Part of a small language model's weights.
Size: 13 layers, width 256, 4 heads of 64, MLP 1024 squared ReLU, vocabulary 512, 12.5M parameters.
Training: a variant of Adam for these matrices, 229M tokens, 6977 steps.
Each number is 128 + 24 x the weight over its row's rms, rounded and kept within 0 to 255. Layers, rows and columns count from 0. Numbers have three digits each. The size before them is the row's rms in percent of the matrix's.

# layer 8 MLP down (transposed), 1024x256, rms 0.0468, rows 994-1023, columns 64-127
102:130154120106096129117099138140146133100095096205116130123125107101132148144135148135179136165104156121164144145111110139070118161160150158128195136088129133150133105117094102148130145107143149
102:122155122120111162104143104097145127114147089166134105140106104136088111143136115113149147178140124117087118148131129164110142102117175144157143117110133129116116114117097140108093130111105111
100:144128115124053152162142158144135123126161150083149106099127206134107134085138142139124129101136177104145141153140113116142123140118143104120105123138111086108111108128134140117115102117148143
104:106140144163157103122116162160111145133107115120184161153153127091097104131141107156135108136100148106098152147165080151125097134117137152124100108137162097112113116123136117163098145160104103
098:148103111125107184114167151130142110128135115104131142104163128097127117085133113091098127133111123092156133161140144158135098108099138127130119111063149130177140153128088105122122145145099131
095:174126113117073125124132125117108159147144145123131087160144163143147097146144094101098144142141134145115137188104153109107140134125123141164144122109112140104139134142152092160145102139139130
100:132125148112121126110136101128176141117129104128145099139134110142079098135136116146172118150154171121160153133099141153138158083174159140112106135136167069133115136108147120115140099124114100
100:138123113142114133139123104141145120077134107128135117141099160127118132116110151122132117101142139100077125100137131178120099087147155130125097120125122147101136115103097175136157122098109119
105:173129140143148117148131165110131108060141120128183115144147160144106101136164140107080145107103126116142146153076169136129140161173156119142108104170147181090144128079125116147132134108115125
101:124127112151138120136156111113142094106131110110145142110140104110136134099084114136155093086098150182101112146138108127110148156125108146091103154143172115120108187134165132117129139163102124
095:126115118111139128135136115168153128133166155141105159172158121156126159123137127131135116142130146140157112135078136097127088131141103075072148105142106126143104093126102178165108154105085154
103:135120153118192092177122111142105150158143142119135137112112130188110143152129121138142158166136124119132105093101108094080136099123144176156118080130154130143119127113146110113123137158150168
095:153145132132103126093089131142112132113119136123158129129103134122161175081084132180138115136152177133131129111125114154163100115147135101100132120151114150161143089106136157139165119133101147
103:120139126126131166127123153120130144146155144150143111074193091093184120121130138123129175115135121126101138122093133137161100112108090121164124133080124103110100117140129113134090164152160132
095:100119126121143118107106132148176162099126138125116144130128069108113092093108169143104118121106154077146103126151115100117109074145105147141127114208128118124146184114149095149129097132110110
100:144144141159110132112134110143149100140137165168096116122069080112086106110105141131108149125127119105129095137142153107132115113108135099087126131154129143188124148148090120161105130116131077
105:135091164116110139123131171121143164144123120158088170129143147090131106120147135140137109077129144142107100119137140181138135125136143125121122115107118099065195062119100130090136100179152108
107:124128136152156096145088150130128137128128122143114130090170132134118158160107122126114132166085153101130166116123133115162097133140166112115149102125097088107100114120129140130105099155137104
102:076127123140080137141104089101120161106129133108129124118073191105120108125130137101125092134101100141111119143155099099144129134121112136130100135120138122168131134129129146116158158158119162
102:082108167107163123127099140130143154123073129108128133085135136183107150115128147136152140126144152115118114115122130113172129170150121124144159102091123135183099129123141128165155147152133125
096:156099101146102138144150125116087137149110134154123125104170134157171148096145138112117084128100107138117141115118100111152104087084158128133131104160115087124102120101115180117105152127109099
100:130135125117127156108136140126142172126170087139137102103142113126156125158078161169127097133067156111104116185138171142156135126118109097135151083146096106134108120176170122118154156147148154
098:122108116119150151116132121142178142119184168087124107146151122180156121098152133078149129113173111148138112153090127081081110158149140113118111133131140137126170096134177107155134137143102136
103:129143174158154081190143135151139139164133142098110103173117118144128126136116150147104136107131170107094140117135100090129173184141125124163116120152101106122086170108129130131070146139140083
101:088141108135125114135163141121136120158097142154133120080184100124198114104100136131117158120175118132143103124136127142134061113124127105128187094165107127131112131100127083113110148160137092
102:105125169117137180120144149116170139138157096175165124096155165143114151145108128143114129123101156151137165149131149185100148163143134122111137111111112131183139118165111134135140164139124131
092:148142106117141133090107142128115157082150089151100127117134091104106076148116132115132149124148128147105131134133148130123166090149168130157149115109166123080117094118138151114122110127153125
104:158159070127140151082119138102130152118126136136115163157125120132106120108083141115130139132107159145099114110133133081083099111138150110157085126149155104117157126135131131100123116129109117
099:106121122139113158105157120131119140116104120082155118076146119173131145151121130072114133113098128153126119142122155112138140150135119107158099140133123148163176106143074130133132122142143104
098:110117150158140110120107152149127154097157109106121166139157156102148138110150121144151124111114125132144100125138102166105170133081069077131177132161106155142170111148117170157147101140125125
# layer 8 MLP up, 1024x256, rms 0.0498, rows 995-1023, columns 64-127
099:101082110126127109097123108148099113116136096113139107139079151134100142153133086120110133091123115093097142101131108155099119122129148119125118140071148129085091133123103126091155125101162121
099:130135135148096156122115124100100119106122128104113160115126112127101132107179138128117157129127089146144105153130126117131137122196122137150130108119148107135104095115142147099134127139131135
104:139088139137146119126095120145128135140128171102101082136154135146118160132141125099131097152126169128119134171131131126116121152115138122152135144121126124151143093132120134076129149132161125
099:145078125139113130135067101097116165149113181127114110123158115133134107130162146066113102149131136108098140160115157148140161112150152105151150125119160151104127137140138114160091145112133106
094:148097110120114144158093111135111102159122158118123063155139113089090159099155088109112135153130137137110146131109139114144166140098125131107130160122108071146156127167137109131047082118160117
100:137107153130131139139088111093093116125122158140083105144141138138119140130123113137081094128116137090133129137128168172101136089139139112102112133135174119181095171119141078139166125148128121
098:102163123108174158098089131145095159085157144110124138109139139096132151122110118138139118124143104131120114143093127162059146111115140111125165164078177095081159152146141137107129136112158107
103:159084108147151151090134118127106130126149102097125105129125111160100138141125075115143161112117147133107097122105148114090126103121102105130166161137158142109091132142130113118072104094187156
101:116093140126140153110140112105135122135090165146111119156084094119163143141159116136151132088122081156131112155077157102064140129109126102155122134093138145129087095103087098137146150138150166
095:156116117159107107144152122085117102119090131106090120165152118112126131132145131104123100122114092107108149144073163177122165110128158152139150182163126117117111133137147114114135103080146089
105:145145074145124130107138118137136077115125168088154095173110102128120132112136136142088127130121145111100085121121150145125109117162093091123101135150127191148103127120132093126104105081109142
097:118156118151174123132119135128103131117136089109157148144069114059122138102113115164134141121132084128156118058129135157123110121174134154084165140118104121152154151172160113131134136119150143
100:149104159179090124123112081131111140141150152126100113139198104159136131075139123118126110129140148126108135168133158101126117122118114144122186115091103153125141131121080131126120132128181165
097:129130166180105146093122111083111151136154115136131148153122103127117152149131139124098085148139129084122132131146123177084120131114182147117145131152171141113123143127130110144132092090095117
098:141110101094089155130135126134139109156166107155155113139115131127127175115123140103121089145149172121151146066137170125145119118123138138141173156088116156129126125120124105111149145096180159
106:131138143116116169129119113141132129148107132113142151136112142172124148127133098139126155112145119133118117121113156088125120113148107192099147168127159146132121137137110099141115138156177140
109:118125134087160163154053138122124128192099134114143113163119152093114148088134119130149098137142123113160174123145128144128126117121177133107146134086167143153126135095120146118132116154185125
102:118121148128155139146122134119084150183114144126131123117134131117115126134133095177153120163150114129075080106139118124074143164126157128174122184094152119133122084140104078140119171072177125
101:140063115121139136118109100132135138147139119105139103116080125125140158121139100152046168158126088136141155155105168122132160137101182085111211156127108187141128121149121113115149103138144156
096:118157147133133145109116101112103154156099129098116128144141089127131106070103087137095113094129205118111114124070151137104132161133134118090185101162151142054106099131131139148064142126134147
105:107127161146132172112099096137099146122110160138122085125107125124109098112081118140139114146128160124137151111088155148134087146124110148115143147110112147170138183169118128150115134117135145
099:095141079188134142152121109153108147124125168126109120180163140138122121139191129111107136109168119152143113102071136134148172156102130126115146114143164106129064126111144086113094090145165149
102:130124168144127115143119139135126116148142171134126114128128092113115115117110105155146093144145156122138120077125117113084106134164157099128156111135175089125108182123134103110067158136161170
100:120144094114085170123135155113123124109115096139110143141125077151131147121160115130081105137128140109125129107134144146127157081123170126161131107100134132108166130089141089143127112107171129
101:118107150131088119147125049092111126136109144110161109158162101107121123088105088136120170136130126132130121110112135132123157106112125105104114116125176133080157145154128117080159131102100109
087:162113153122108100142160081105145109168116131178151102130065141125118161096121117112136153166132137129155152129125127129134083125108080140139166150148118179116121176126062105126109095127154142
098:113088098134108116114115111104120152183116128153134145159121097158156148113135139150113147112106108101166110137097144102078140131158130144075148153151105150114156150127144107135076103148117122
100:150143127129084120126108097104143125178131149154114143163071159136135151140134100124115096102091097107160120147125141104128131113119143099145149126164129147123126129168131098116103182149135120
098:097132079137106155146102084132130158122081123121094136103123125102116183113153108109136129097127124087147058108131119137105134149149164079154151123109126100173145121164104116115096118124134099